{"num_key_value_heads": 1, "norm_eps": 1e-05, "rope_theta": 500000.0, "max_seq_len": 256}
Each number is 200 + 20 x the weight over its row's rms, rounded and kept within 0 to 999. Layers, rows and columns count from 0. The size before them is the row's rms in percent of the matrix's.

# up: layer 6 MLP up, 768x256, rms 0.22, rows 429-481, columns 0-63
# down: layer 6 MLP down (transposed), 768x256, rms 0.237, rows 429-480, columns 0-63
up429,099,208,185,202,226,212,179,192,233,173,187,190,155,188,187,189,207,214,143,208,177,173,174,185,183,215,229,194,196,203,205,218,201,224,225,164,190,209,200,211,159,200,196,167,219,196,191,173,204,215,136,211,209,221,219,202,209,196,214,195,189,214,208,170,200
down429,095,204,184,196,181,222,190,215,191,223,190,183,218,203,215,196,204,201,205,200,199,181,193,211,234,162,192,171,179,204,194,190,179,211,221,212,203,214,249,203,219,204,212,253,184,194,208,214,203,187,216,197,194,173,179,210,211,212,224,197,232,220,210,220,210
up430,100,184,217,215,204,191,142,205,217,219,212,194,204,219,181,205,210,174,188,185,189,182,207,176,185,216,206,196,217,189,174,191,195,177,230,194,196,204,227,209,171,212,181,222,190,169,225,211,179,171,193,193,194,153,206,201,185,226,201,200,205,202,228,171,236
down430,099,222,205,188,190,206,234,211,201,192,207,169,217,194,177,245,228,238,194,227,193,187,177,198,216,165,228,236,192,197,182,218,202,186,191,206,216,202,214,204,196,182,192,223,221,184,188,192,185,190,180,204,227,200,217,199,179,207,185,188,218,203,201,227,226
up431,102,191,186,163,181,198,186,177,213,201,232,245,231,185,214,168,216,195,201,205,183,220,208,197,188,214,189,204,205,188,207,184,228,228,205,193,181,221,194,197,225,208,194,197,209,200,212,184,193,210,192,191,196,204,196,211,245,210,202,197,173,208,186,161,179
down431,109,239,198,204,209,199,178,232,216,212,239,210,225,198,178,202,215,183,202,189,192,165,196,232,211,208,212,215,195,172,198,239,149,173,205,193,176,208,204,199,208,199,227,178,233,195,197,183,206,211,192,225,191,180,214,174,193,221,202,199,174,210,177,208,201
up432,099,219,188,206,210,184,154,213,196,201,213,187,206,180,215,195,187,225,190,175,213,208,170,208,191,170,204,188,210,209,226,222,236,174,214,183,197,207,222,234,240,168,211,191,228,227,217,219,161,215,230,200,213,241,192,205,182,206,193,198,265,187,207,200,214
down432,100,209,184,210,180,186,169,208,196,213,176,220,226,223,195,224,169,190,208,202,205,186,208,193,210,186,214,213,180,225,202,195,201,219,216,212,209,211,246,223,193,175,205,220,214,207,218,152,183,174,195,182,208,202,167,207,186,181,190,148,187,221,203,219,210
up433,097,208,203,209,184,191,208,194,210,219,176,238,168,215,207,203,198,235,196,184,181,198,174,197,208,220,204,196,226,224,166,182,178,204,205,195,191,234,183,205,231,208,203,205,187,205,223,197,215,173,224,201,170,174,232,237,161,225,201,217,210,247,204,216,196
down433,094,204,185,189,184,186,178,181,192,193,198,218,188,203,209,220,192,212,208,212,213,183,229,218,190,176,234,217,179,224,177,214,175,206,191,203,162,206,192,214,195,226,207,191,218,187,188,197,224,223,221,201,193,184,216,217,216,236,197,206,194,201,204,207,197
up434,104,211,241,194,206,186,211,201,203,180,171,240,199,191,189,214,215,200,181,203,197,183,232,199,219,173,192,215,217,194,175,202,205,204,192,214,187,183,202,169,211,196,228,205,234,196,217,203,207,252,242,208,181,205,196,188,170,187,203,185,182,194,193,215,201
down434,103,200,212,199,223,208,217,211,174,228,176,202,189,176,208,222,162,164,198,210,160,170,217,209,231,220,223,182,181,187,224,206,216,191,161,192,187,183,218,215,205,166,217,176,221,209,222,201,238,197,230,193,200,188,215,217,204,201,177,210,211,184,195,192,198
up435,094,215,203,204,169,223,231,171,145,191,144,169,214,176,193,195,213,195,190,187,209,145,215,189,199,202,212,195,188,210,191,245,196,219,195,170,203,226,201,178,208,224,187,214,176,211,199,219,241,187,212,169,202,203,204,221,191,209,170,228,217,192,159,187,212
down435,098,197,201,181,160,199,206,228,218,195,197,222,171,184,234,205,204,231,215,210,199,234,216,170,197,191,208,232,181,209,204,156,224,206,194,220,225,209,208,176,177,233,207,194,216,146,259,206,213,177,138,194,200,212,178,181,219,227,211,182,209,236,205,208,223
up436,100,192,190,230,205,192,180,172,205,242,188,235,217,197,193,222,200,186,217,209,186,214,213,147,167,191,185,203,238,228,188,222,214,212,185,204,192,184,200,190,199,190,197,206,190,227,211,202,221,212,211,212,212,237,224,215,185,164,212,188,205,177,209,219,229
down436,102,196,218,163,199,204,147,198,177,226,205,167,160,174,225,222,189,243,202,219,203,231,207,188,204,252,184,211,208,224,182,225,172,184,178,178,215,177,188,215,192,223,219,203,174,203,200,196,236,188,201,211,174,237,205,239,242,198,197,208,173,201,210,199,232
up437,088,170,219,186,197,235,244,194,233,191,195,187,185,200,187,200,175,193,197,218,186,192,175,189,197,201,213,159,196,193,205,195,177,190,174,217,229,231,181,189,230,179,149,183,222,202,192,175,218,212,195,188,197,230,227,201,178,199,208,192,196,163,213,214,240
down437,089,212,186,165,183,168,189,200,185,197,206,226,196,190,235,250,203,188,231,172,224,213,223,212,182,216,180,226,177,206,197,200,218,213,223,185,169,179,220,204,208,213,268,172,192,176,243,213,221,172,200,224,219,176,168,208,244,194,191,203,222,213,197,182,192
up438,100,214,196,172,212,200,196,241,207,211,196,182,181,214,213,244,225,193,187,226,213,198,184,247,175,230,191,192,165,202,184,218,221,174,205,184,193,196,229,222,202,220,203,196,178,204,192,246,179,225,189,242,182,165,201,241,192,199,210,195,170,199,195,186,169
down438,092,172,184,201,186,183,193,204,148,198,201,217,228,203,186,172,148,189,196,188,177,235,192,180,237,165,232,220,225,180,227,179,229,216,215,181,218,187,181,206,181,201,183,205,207,186,200,195,171,201,192,167,210,198,237,201,191,192,195,237,202,178,194,189,223
up439,094,179,234,209,208,171,181,201,212,202,178,204,188,218,243,199,233,236,163,208,241,211,188,186,186,177,178,168,217,191,207,211,192,232,215,196,209,206,189,179,246,157,217,216,230,191,185,192,191,190,207,175,186,140,211,171,211,196,190,209,208,189,231,198,219
down439,096,228,203,232,227,165,179,198,194,188,202,244,194,197,224,157,207,242,206,202,183,204,189,161,191,193,172,195,190,174,196,176,196,223,206,218,197,234,201,175,223,221,209,217,212,253,185,205,206,139,207,193,211,218,190,175,176,193,190,223,199,192,172,193,208
up440,096,240,245,189,198,202,189,238,197,196,199,177,183,191,203,168,200,239,209,216,212,220,197,207,255,197,208,196,240,233,218,219,194,208,202,198,201,233,214,195,208,203,177,194,248,232,189,171,218,229,219,219,205,212,173,180,200,179,196,195,185,193,242,199,195
down440,097,196,176,212,203,209,178,199,221,205,204,201,186,183,226,178,217,205,190,186,225,210,180,180,195,200,191,224,201,212,229,209,197,169,237,222,211,267,196,223,212,177,199,167,210,221,208,227,170,176,171,194,218,167,191,190,219,185,197,192,196,184,208,224,225
up441,106,218,210,196,191,212,187,166,220,203,182,214,201,198,205,239,182,177,221,173,171,226,204,218,204,208,178,198,201,223,199,193,194,229,193,210,175,156,209,172,195,197,180,211,182,229,230,205,207,211,185,216,168,214,205,187,179,189,223,217,207,220,188,215,199
down441,112,182,226,202,164,188,198,189,208,200,211,228,208,202,195,160,166,158,198,180,205,210,215,224,202,213,179,195,199,188,194,202,223,230,167,199,200,188,216,199,197,183,194,199,179,219,217,199,221,177,215,197,210,181,221,173,170,198,216,201,204,171,212,174,177
up442,101,235,209,182,198,215,164,209,205,216,208,156,169,208,194,201,224,191,207,226,184,184,230,234,233,201,192,199,208,199,159,211,191,235,211,173,222,185,199,178,197,223,209,190,183,204,194,220,165,212,227,220,179,188,169,189,199,150,191,199,201,210,187,172,200
down442,099,198,189,210,242,179,221,152,177,215,233,201,206,185,212,207,199,176,211,181,182,207,209,170,178,235,200,191,172,224,223,173,195,172,220,182,216,206,215,189,193,187,164,227,186,209,160,198,192,174,196,193,221,198,199,181,201,198,233,204,191,175,190,187,179
up443,096,206,186,218,175,221,208,205,202,207,211,189,220,197,211,208,202,202,193,199,220,234,191,246,206,172,210,218,212,211,198,192,203,183,206,200,240,209,194,217,182,168,187,198,203,182,218,228,204,192,200,246,241,188,221,219,167,187,222,225,192,196,179,202,199
down443,098,162,160,190,201,224,215,200,185,242,189,212,198,156,182,151,205,215,189,198,169,193,226,208,188,188,173,190,189,205,200,186,211,187,164,205,193,162,208,194,202,214,222,176,220,188,213,227,154,197,196,205,190,199,178,224,226,181,196,166,187,191,173,188,199
up444,102,214,202,226,221,235,210,162,181,215,194,203,180,201,175,190,197,228,196,228,180,181,236,197,207,202,170,173,197,223,211,181,184,206,224,150,196,203,210,221,178,230,191,212,194,200,225,203,207,174,224,229,227,225,175,170,216,237,212,200,217,203,221,166,199
down444,103,239,169,175,202,254,190,209,192,176,217,209,239,205,202,181,214,183,206,217,221,193,197,183,194,190,207,196,176,174,171,220,214,209,238,199,200,206,210,218,149,205,170,187,182,242,231,244,177,183,229,193,185,199,206,218,249,201,209,200,179,180,183,186,191
up445,098,187,175,193,199,209,217,165,243,203,192,185,186,203,163,210,228,236,185,206,195,208,179,219,205,214,225,162,215,206,181,243,193,213,201,177,209,207,203,191,209,191,205,230,197,216,205,215,209,168,190,227,180,234,214,190,207,178,182,196,198,196,215,166,193
down445,096,199,201,229,202,179,200,183,195,210,177,165,196,223,189,184,214,175,189,150,189,192,212,223,182,171,170,181,219,195,210,191,175,179,217,195,179,185,170,193,181,202,223,199,205,195,175,184,191,237,203,187,198,218,232,195,220,183,217,196,222,230,186,227,161
up446,105,177,181,241,203,199,165,221,195,211,247,209,183,225,193,185,217,167,215,177,215,239,208,205,213,201,243,189,186,204,193,189,218,219,239,175,237,203,222,193,177,192,178,219,170,192,220,205,217,227,209,209,212,203,175,173,203,216,217,191,187,170,216,232,202
down446,098,203,180,208,225,186,217,209,219,226,175,212,199,209,177,218,206,225,230,229,232,201,193,214,207,191,174,177,172,218,209,169,207,174,209,220,185,186,184,181,202,214,197,221,190,186,197,212,216,211,204,203,210,208,204,186,185,191,230,203,179,168,218,212,187
up447,104,204,192,236,237,167,168,178,177,220,208,209,229,204,174,219,216,172,192,196,195,224,193,200,198,196,190,225,224,197,156,200,207,242,180,199,189,211,203,219,220,220,176,185,199,216,162,217,178,153,191,229,230,201,198,183,190,249,198,183,220,170,188,188,213
down447,104,175,205,211,154,185,221,185,199,193,213,213,210,200,204,182,204,222,191,211,208,202,175,238,208,198,211,238,218,204,195,203,178,181,197,172,205,145,194,192,198,178,193,209,211,204,204,207,161,207,191,215,255,225,193,181,209,213,174,162,209,199,233,202,201
up448,104,220,198,191,216,208,179,179,207,197,186,225,187,231,216,213,194,195,197,174,211,215,228,230,163,191,197,195,239,215,184,201,177,196,214,222,204,193,219,193,205,218,234,167,224,174,185,189,167,169,179,213,200,241,205,203,176,211,184,210,218,192,253,169,208
down448,100,196,189,196,199,220,202,191,214,200,214,232,199,203,186,181,141,187,195,175,230,212,218,213,215,229,240,206,243,199,213,224,172,197,203,201,196,184,202,205,203,190,190,179,197,200,198,185,171,162,189,208,188,204,209,199,202,230,175,229,220,207,226,193,224
up449,100,212,181,177,198,196,224,220,177,212,166,229,188,190,223,206,220,200,230,207,194,169,205,249,240,194,195,188,184,228,213,195,220,191,194,216,220,192,199,190,203,221,184,202,212,206,247,192,200,177,199,221,191,190,191,208,158,204,174,177,197,183,183,220,155
down449,090,193,200,187,213,201,189,221,196,215,199,198,194,199,182,237,191,221,190,194,211,224,182,218,178,193,178,177,188,158,205,179,162,252,229,200,173,203,165,203,184,197,205,186,202,195,165,203,186,202,199,162,206,200,214,203,227,171,209,219,236,201,195,212,231
up450,109,206,237,233,196,190,189,178,202,171,158,190,219,227,228,173,199,180,198,221,170,192,218,219,173,193,234,203,200,170,194,218,255,183,171,196,182,219,214,206,200,202,199,219,198,189,224,195,228,197,177,186,206,211,197,205,202,198,212,205,175,237,191,186,237
down450,141,203,202,204,209,187,188,167,220,201,183,195,234,205,188,200,201,199,202,202,174,198,176,222,176,209,206,193,174,150,198,196,238,186,151,187,172,167,223,197,175,214,182,164,210,191,210,167,218,190,200,188,239,197,192,205,212,186,206,168,182,244,197,198,229
up451,097,174,171,180,194,199,201,184,201,185,195,185,199,209,204,223,176,187,227,187,197,168,183,212,205,197,198,195,202,179,196,205,179,220,257,204,180,140,228,191,198,211,205,179,202,187,232,185,171,215,228,175,200,154,212,202,187,206,203,187,179,190,200,187,201
down451,110,187,187,173,223,199,218,153,186,213,199,204,221,177,177,209,185,219,221,219,225,213,199,192,183,199,191,169,226,209,217,245,191,199,193,167,185,216,257,182,199,194,236,181,228,233,202,151,227,214,202,191,194,233,226,232,214,165,215,189,201,195,193,213,213
up452,105,199,241,218,196,210,175,202,186,183,211,200,192,196,208,168,199,202,212,181,196,210,172,178,211,220,195,209,212,204,216,209,150,183,235,212,170,196,197,198,188,183,199,206,209,210,209,214,218,177,206,189,169,207,188,173,201,191,230,220,196,222,234,228,180
down452,103,175,159,202,210,198,207,181,189,200,205,199,219,178,230,177,175,221,197,208,215,202,166,191,196,181,213,209,204,211,182,192,196,204,190,189,217,193,221,196,174,191,162,180,213,166,223,233,198,214,238,213,220,223,206,227,200,238,184,178,195,214,163,177,200
up453,101,215,243,192,196,223,190,196,209,175,203,184,177,205,196,203,201,226,189,198,194,211,192,198,208,219,232,195,197,204,193,220,205,147,262,231,214,195,181,160,193,200,174,193,186,199,189,207,210,195,212,182,223,166,195,200,168,216,217,218,221,209,189,230,212
down453,100,218,198,201,198,229,179,248,208,233,193,170,206,205,183,196,201,203,200,184,172,220,211,217,190,196,220,196,225,176,172,199,187,200,210,197,190,191,218,190,220,211,202,194,188,218,198,216,210,209,193,242,174,162,205,180,198,168,163,176,196,238,190,238,220
up454,098,204,205,223,198,208,239,252,175,209,188,182,193,195,187,224,197,217,165,181,246,188,210,178,225,194,171,207,203,185,189,205,163,213,251,167,190,208,189,166,260,223,180,222,206,184,225,164,225,172,233,175,216,185,170,205,172,190,172,177,234,223,204,187,221
down454,109,206,199,197,171,168,195,187,176,248,197,184,179,208,195,206,213,194,202,192,197,199,189,180,176,182,176,215,213,206,197,217,195,174,224,199,144,222,204,232,208,178,170,164,179,196,172,198,214,178,218,202,216,202,207,180,227,243,222,210,220,192,195,202,211
up455,098,223,223,203,176,227,198,191,259,168,182,178,151,233,207,233,201,195,217,202,220,187,167,226,221,193,228,196,196,240,222,196,206,216,137,209,207,222,219,213,205,209,202,207,200,229,204,171,196,184,227,183,207,219,193,182,197,166,215,202,168,189,201,218,175
down455,098,188,213,194,237,212,190,196,203,172,230,191,219,179,194,217,178,226,187,216,181,199,214,200,171,187,166,212,190,180,196,206,178,204,210,183,193,156,208,189,190,249,218,219,167,198,169,223,208,232,156,169,194,210,226,163,204,185,184,197,172,200,215,197,207
up456,111,228,208,187,239,208,212,185,194,204,230,195,192,177,189,203,228,158,152,227,210,196,208,196,219,247,239,170,222,213,201,191,220,175,206,219,169,186,198,196,185,230,194,204,201,218,208,173,208,224,203,194,182,181,208,220,208,197,193,204,192,212,198,176,164
down456,093,164,195,196,187,218,188,187,211,166,169,205,207,209,206,149,204,203,232,203,202,201,187,201,184,207,178,229,193,190,237,186,169,187,199,205,206,199,192,177,169,185,201,197,244,208,207,218,229,203,221,208,213,186,154,156,207,207,209,210,183,175,191,143,209
up457,106,207,193,203,210,200,217,234,215,219,207,205,203,216,226,160,191,182,226,221,236,206,229,219,199,192,189,206,197,175,197,220,149,205,199,174,188,186,202,176,195,192,236,202,193,206,217,219,162,183,177,209,203,196,202,198,187,194,207,193,225,208,207,227,248
down457,112,145,180,147,200,226,218,207,210,216,194,183,194,199,208,183,203,198,221,221,208,213,232,224,203,188,160,234,206,216,207,210,182,221,202,196,174,187,210,253,214,188,194,229,194,190,169,204,183,214,226,235,211,207,180,177,223,183,191,185,187,216,209,199,228
up458,099,235,222,189,194,208,207,217,215,189,190,199,194,185,193,186,205,219,227,155,213,224,219,167,197,213,211,199,214,174,191,179,230,215,202,202,176,202,204,217,192,232,212,165,206,187,188,185,174,215,203,194,191,189,210,198,214,212,193,211,232,163,204,163,231
down458,098,205,176,212,184,205,196,245,245,196,194,196,200,197,158,222,202,170,178,227,223,209,139,209,181,177,233,198,181,194,205,185,206,205,237,192,182,217,225,212,196,227,212,209,165,218,183,160,213,211,206,203,200,145,176,190,191,189,222,167,207,182,187,220,222
up459,098,192,156,187,204,192,183,193,209,223,194,209,191,176,212,186,233,210,174,231,213,161,200,198,175,181,238,201,223,165,211,197,209,165,201,182,207,192,210,190,191,185,222,172,220,236,224,166,256,206,220,201,208,224,203,213,200,212,230,208,197,160,190,204,174
down459,097,190,218,220,201,219,202,223,173,201,195,225,197,196,184,192,166,167,219,198,221,216,245,206,208,205,177,213,192,214,190,208,209,239,203,175,198,202,197,180,172,258,195,211,195,184,200,226,171,190,206,214,202,171,185,185,198,194,208,174,215,246,199,189,191
up460,094,190,218,191,177,209,218,168,230,211,181,207,205,238,208,182,196,231,151,218,193,199,184,180,198,165,230,187,231,179,203,180,188,182,186,202,178,204,177,190,180,245,188,181,185,223,193,208,203,209,197,209,223,214,222,202,230,205,194,217,166,191,197,183,187
down460,091,201,196,212,224,176,171,197,167,187,163,191,235,188,235,205,189,168,210,176,182,190,208,207,205,207,199,257,199,235,201,199,155,210,201,181,213,174,218,173,199,178,213,225,187,187,219,190,192,220,173,174,209,209,188,202,180,175,198,204,195,213,240,208,238
up461,100,229,177,200,208,217,200,200,182,232,191,197,207,186,235,205,219,181,201,178,202,201,206,183,191,196,206,186,202,174,209,233,197,185,202,224,198,227,191,225,223,211,200,230,233,158,156,161,221,197,204,191,167,209,210,184,203,217,202,235,198,157,225,205,179
down461,108,202,194,211,188,213,215,183,174,212,190,196,215,189,188,200,186,213,212,213,218,207,186,171,168,202,157,229,193,206,179,199,234,167,266,188,217,179,197,202,197,205,188,212,219,223,199,177,238,202,171,180,191,213,215,233,216,182,231,185,218,210,189,189,197
up462,105,228,193,203,195,212,226,214,199,197,210,196,158,201,228,179,206,184,171,161,236,201,196,172,210,214,206,187,221,186,194,205,174,187,235,208,217,219,215,150,199,179,158,214,197,181,196,187,205,199,242,159,215,187,207,185,218,231,203,198,194,225,218,190,183
down462,094,234,191,192,258,214,209,192,224,198,204,186,195,188,221,159,218,217,163,209,215,222,200,203,207,228,157,212,201,188,220,214,185,180,201,194,197,214,215,196,233,147,205,193,214,180,174,174,203,190,185,193,177,207,206,197,203,205,218,254,193,192,198,204,180
up463,102,211,204,259,237,211,196,226,250,217,161,212,253,244,158,209,180,237,163,184,212,189,159,205,214,201,240,186,222,187,186,221,195,239,190,207,181,171,187,209,194,205,230,211,221,204,205,214,213,214,187,183,187,229,194,187,181,190,191,202,237,209,202,184,178
down463,100,183,190,203,173,173,191,192,199,176,205,206,190,236,213,170,214,187,189,176,210,191,229,213,213,188,174,173,183,226,170,168,192,174,212,204,198,228,209,215,236,218,201,180,191,233,232,210,219,190,191,205,179,204,175,224,179,203,209,215,204,162,183,195,175
up464,098,200,175,177,205,229,216,194,210,214,180,211,185,239,201,204,234,208,189,223,159,182,208,211,180,216,175,202,197,202,209,203,194,211,176,230,207,213,232,171,234,224,211,197,182,190,212,208,213,190,193,175,206,224,183,197,190,194,206,225,202,227,233,192,209
down464,093,193,220,164,260,184,178,188,165,213,194,221,202,232,170,203,239,181,163,226,193,200,214,195,179,208,195,199,201,190,191,223,219,196,190,244,204,191,220,193,193,202,193,178,167,216,192,207,204,203,200,186,233,223,215,217,223,227,202,205,221,161,211,198,235
up465,103,229,219,194,224,221,148,202,204,204,214,196,211,172,233,161,193,226,193,188,208,208,192,166,158,218,201,185,227,216,192,249,205,203,192,178,185,198,204,194,180,228,194,220,159,218,249,206,200,193,198,198,211,198,168,179,190,197,180,198,205,187,204,223,242
down465,107,187,241,210,210,208,206,213,212,224,219,219,194,215,212,193,176,203,189,183,216,190,183,220,171,154,185,206,212,192,218,195,207,205,186,199,222,208,225,202,182,193,216,213,203,168,223,196,179,224,203,185,187,200,176,184,197,168,227,201,218,182,174,176,221
up466,128,223,222,210,221,231,192,208,207,214,232,195,217,174,209,192,179,181,181,202,179,156,234,221,176,198,169,173,183,227,202,249,206,231,201,180,227,157,213,180,198,246,215,216,173,180,193,215,181,218,216,224,220,173,211,241,195,180,180,179,246,190,232,220,206
down466,133,221,218,182,208,200,230,183,171,186,214,239,217,168,171,165,172,180,187,189,165,182,221,198,216,187,200,187,188,189,216,195,194,242,167,190,215,187,202,214,199,185,185,217,197,199,183,175,202,222,184,240,190,200,221,190,215,202,165,204,196,216,217,206,217
up467,098,213,193,214,203,226,201,200,209,226,193,182,169,204,192,213,223,194,187,189,190,178,202,216,176,154,238,180,192,227,201,207,219,220,220,202,194,225,220,219,229,214,172,167,155,202,213,218,164,193,190,216,200,200,178,190,206,201,224,189,202,193,152,206,212
down467,092,202,216,205,199,206,202,197,188,120,210,210,214,160,166,201,161,207,218,217,234,192,197,205,231,199,194,212,215,161,188,210,210,211,201,206,222,205,166,203,222,182,202,193,194,171,202,207,161,184,201,179,202,209,221,197,202,174,193,223,179,213,216,203,213
up468,101,237,204,212,199,189,238,221,215,219,238,214,233,217,205,205,174,199,191,185,198,205,185,197,186,180,229,170,188,175,199,254,171,213,190,190,220,227,177,192,247,215,202,212,195,166,202,206,221,203,211,219,189,217,227,205,203,199,192,216,185,204,203,171,213
down468,107,177,179,206,202,172,229,189,176,171,186,232,210,192,195,176,215,223,175,198,207,191,185,207,212,168,200,220,181,218,210,216,161,162,196,199,193,146,179,225,215,197,225,222,208,190,166,230,185,177,226,163,200,176,210,191,230,204,206,189,187,213,201,164,189
up469,097,218,204,186,223,202,187,185,225,233,186,171,209,199,230,201,198,232,203,218,221,209,189,177,224,200,241,186,219,230,172,211,229,153,183,209,196,229,187,198,206,196,228,209,176,239,200,236,205,182,190,226,217,205,191,164,202,191,222,209,195,230,224,226,204
down469,097,200,184,201,207,213,217,201,175,214,190,213,259,192,187,206,202,197,167,148,212,220,162,209,163,202,163,197,168,215,191,195,187,230,206,224,239,214,208,198,227,190,199,217,173,205,212,186,215,195,207,178,207,184,190,203,219,199,213,169,193,191,219,206,208
up470,098,175,197,218,199,221,234,189,176,212,182,208,185,216,199,215,193,154,197,204,218,214,212,187,229,194,198,205,227,201,193,209,206,229,199,228,183,206,176,175,225,166,226,204,182,184,201,178,149,210,200,165,206,190,214,174,199,203,202,207,201,201,230,226,158
down470,088,199,187,191,199,195,245,191,205,197,196,216,200,186,195,168,186,225,194,197,180,244,206,195,157,218,220,187,165,222,158,203,174,264,205,193,183,178,238,200,176,205,221,194,202,148,225,191,194,190,229,199,204,211,234,207,194,206,180,147,194,234,193,211,236
up471,102,187,213,225,202,174,179,209,207,206,195,201,155,193,200,190,211,200,157,220,200,204,186,207,204,228,187,200,198,224,199,209,195,191,246,214,160,193,186,224,192,180,193,210,202,187,219,248,223,212,195,211,223,219,178,178,177,205,220,210,205,149,186,219,190
down471,117,214,212,227,208,188,195,213,201,202,227,226,170,187,218,168,210,179,212,200,190,177,193,218,211,213,162,207,177,210,206,237,204,220,227,228,179,210,225,192,218,197,205,183,209,220,238,216,216,209,155,209,206,188,204,228,170,219,213,228,224,184,199,215,229
up472,098,242,220,183,180,241,198,172,206,253,192,189,218,220,193,187,217,209,222,249,171,184,172,205,207,184,173,173,208,206,213,170,241,179,148,198,182,240,207,151,157,222,198,199,191,220,189,217,205,183,186,199,194,200,190,187,182,173,133,214,184,194,209,188,209
down472,099,186,212,190,197,213,201,185,182,179,177,197,194,184,180,193,191,166,222,207,226,245,231,176,269,182,205,226,179,196,196,185,209,191,220,178,192,184,181,217,222,164,192,172,190,208,212,185,201,197,198,172,213,195,209,198,223,218,199,200,194,193,190,206,224
up473,099,238,176,194,211,188,222,214,177,237,215,206,181,214,209,184,200,185,224,192,191,205,194,215,232,196,216,209,188,192,194,197,186,174,209,163,195,192,216,198,179,181,209,214,204,166,188,220,253,184,203,229,234,202,203,202,172,208,257,169,230,175,194,194,240
down473,103,198,151,207,169,215,203,191,219,195,210,217,231,179,238,171,223,187,209,211,176,245,180,190,181,194,215,173,160,225,199,204,207,213,193,190,174,183,201,209,218,212,206,207,202,185,239,210,201,179,212,168,193,195,228,184,185,249,240,217,203,185,210,175,211
up474,098,204,189,220,200,202,195,191,193,150,208,215,195,200,230,208,178,214,205,193,230,172,190,210,173,186,182,196,210,211,205,234,197,170,227,205,199,168,177,253,196,194,174,216,216,186,207,218,213,170,187,213,193,197,235,210,172,200,227,182,202,163,199,190,175
down474,094,168,192,176,211,197,184,192,183,204,195,209,204,186,176,174,201,215,250,209,234,208,190,195,223,192,182,223,176,228,184,178,207,206,222,243,183,167,212,177,188,211,198,189,157,199,219,223,188,230,216,151,198,216,183,223,205,194,221,238,176,209,215,193,174
up475,097,234,178,203,213,195,207,198,197,205,194,188,191,225,247,176,260,200,217,215,210,197,194,192,203,187,169,216,207,174,218,213,211,202,154,214,218,209,201,159,206,211,188,219,186,128,189,190,220,201,209,215,238,175,213,199,198,197,234,192,213,181,209,211,215
down475,106,229,208,193,182,175,215,229,203,189,219,186,213,180,193,171,208,162,235,176,216,159,179,163,226,206,196,196,215,213,224,192,202,205,163,207,250,248,188,181,181,183,209,202,225,185,200,194,184,196,221,209,209,201,179,201,228,189,188,199,235,215,201,205,212
up476,097,208,197,215,196,170,188,162,229,188,206,189,185,189,202,150,220,200,230,186,179,203,208,199,193,216,215,214,200,189,205,197,210,209,204,197,197,200,222,197,192,191,213,203,177,202,210,181,188,188,194,212,189,197,184,192,208,185,220,213,204,200,196,210,216
down476,099,198,225,218,187,235,208,196,152,221,212,184,202,228,249,176,187,204,218,200,173,206,212,210,184,216,154,203,194,210,195,224,176,194,184,211,165,194,215,201,194,200,186,196,222,188,187,175,208,201,202,218,181,209,158,186,190,212,198,195,186,223,215,211,186
up477,098,227,189,196,236,199,194,197,161,176,158,195,193,190,184,163,194,200,229,207,193,201,191,203,239,225,207,182,212,226,194,232,184,241,227,203,185,221,225,205,178,208,220,202,210,222,220,184,204,208,180,187,207,172,213,212,197,215,187,223,199,196,201,200,210
down477,094,208,241,184,188,224,195,191,179,144,237,195,226,151,176,173,221,186,200,183,197,180,232,232,227,245,204,216,207,236,190,189,183,204,226,186,206,195,203,231,179,202,182,221,221,218,193,193,185,193,211,208,218,204,179,199,214,220,183,186,210,214,234,202,211
up478,083,239,222,208,184,203,207,226,182,195,207,220,173,223,216,189,236,199,203,188,208,159,191,189,192,211,204,232,189,219,197,193,234,218,223,205,208,178,223,207,195,218,168,218,190,201,204,199,166,173,221,211,149,173,198,197,225,212,194,187,188,195,229,163,200
down478,081,196,193,199,208,164,164,202,225,205,194,196,213,184,207,211,218,213,207,211,199,211,204,217,211,192,184,187,210,185,221,221,192,203,185,203,202,210,157,176,203,193,241,189,202,195,179,199,199,228,212,174,218,178,206,211,183,225,206,205,207,201,165,236,172
up479,097,174,200,202,217,213,167,219,252,195,199,214,192,193,219,196,249,181,217,196,182,204,225,217,189,183,234,208,195,216,200,203,200,215,193,175,196,182,185,228,177,188,188,189,218,204,153,218,219,187,202,221,190,211,217,219,222,193,218,209,217,185,197,154,195
down479,103,198,205,188,202,211,234,196,220,197,148,218,213,219,205,194,192,201,171,214,203,193,187,184,172,216,199,206,223,178,212,194,225,217,206,207,190,193,228,188,219,184,218,208,230,207,201,210,167,207,216,189,206,185,200,257,195,206,196,176,174,208,174,164,203
up480,097,222,185,216,179,202,193,195,212,204,191,179,189,172,200,195,180,178,191,201,200,201,218,203,198,185,210,188,208,208,179,183,195,234,166,197,198,197,226,201,235,220,219,199,204,201,189,219,200,225,199,220,215,209,193,204,186,228,193,184,209,176,172,244,248
down480,100,213,193,186,195,197,190,197,227,167,157,210,217,181,216,197,215,234,165,207,182,210,222,204,218,219,181,219,198,162,202,196,215,209,178,180,183,236,176,222,179,150,219,192,190,196,186,231,180,183,226,239,205,205,155,196,212,204,184,187,208,201,236,211,183
up481,103,183,183,176,204,200,182,187,140,163,155,221,186,158,230,219,203,225,189,188,201,170,227,209,208,206,215,227,188,209,204,232,180,209,211,209,180,208,206,196,193,235,211,199,178,153,206,230,226,214,188,219,214,160,224,192,217,193,192,206,203,187,190,217,190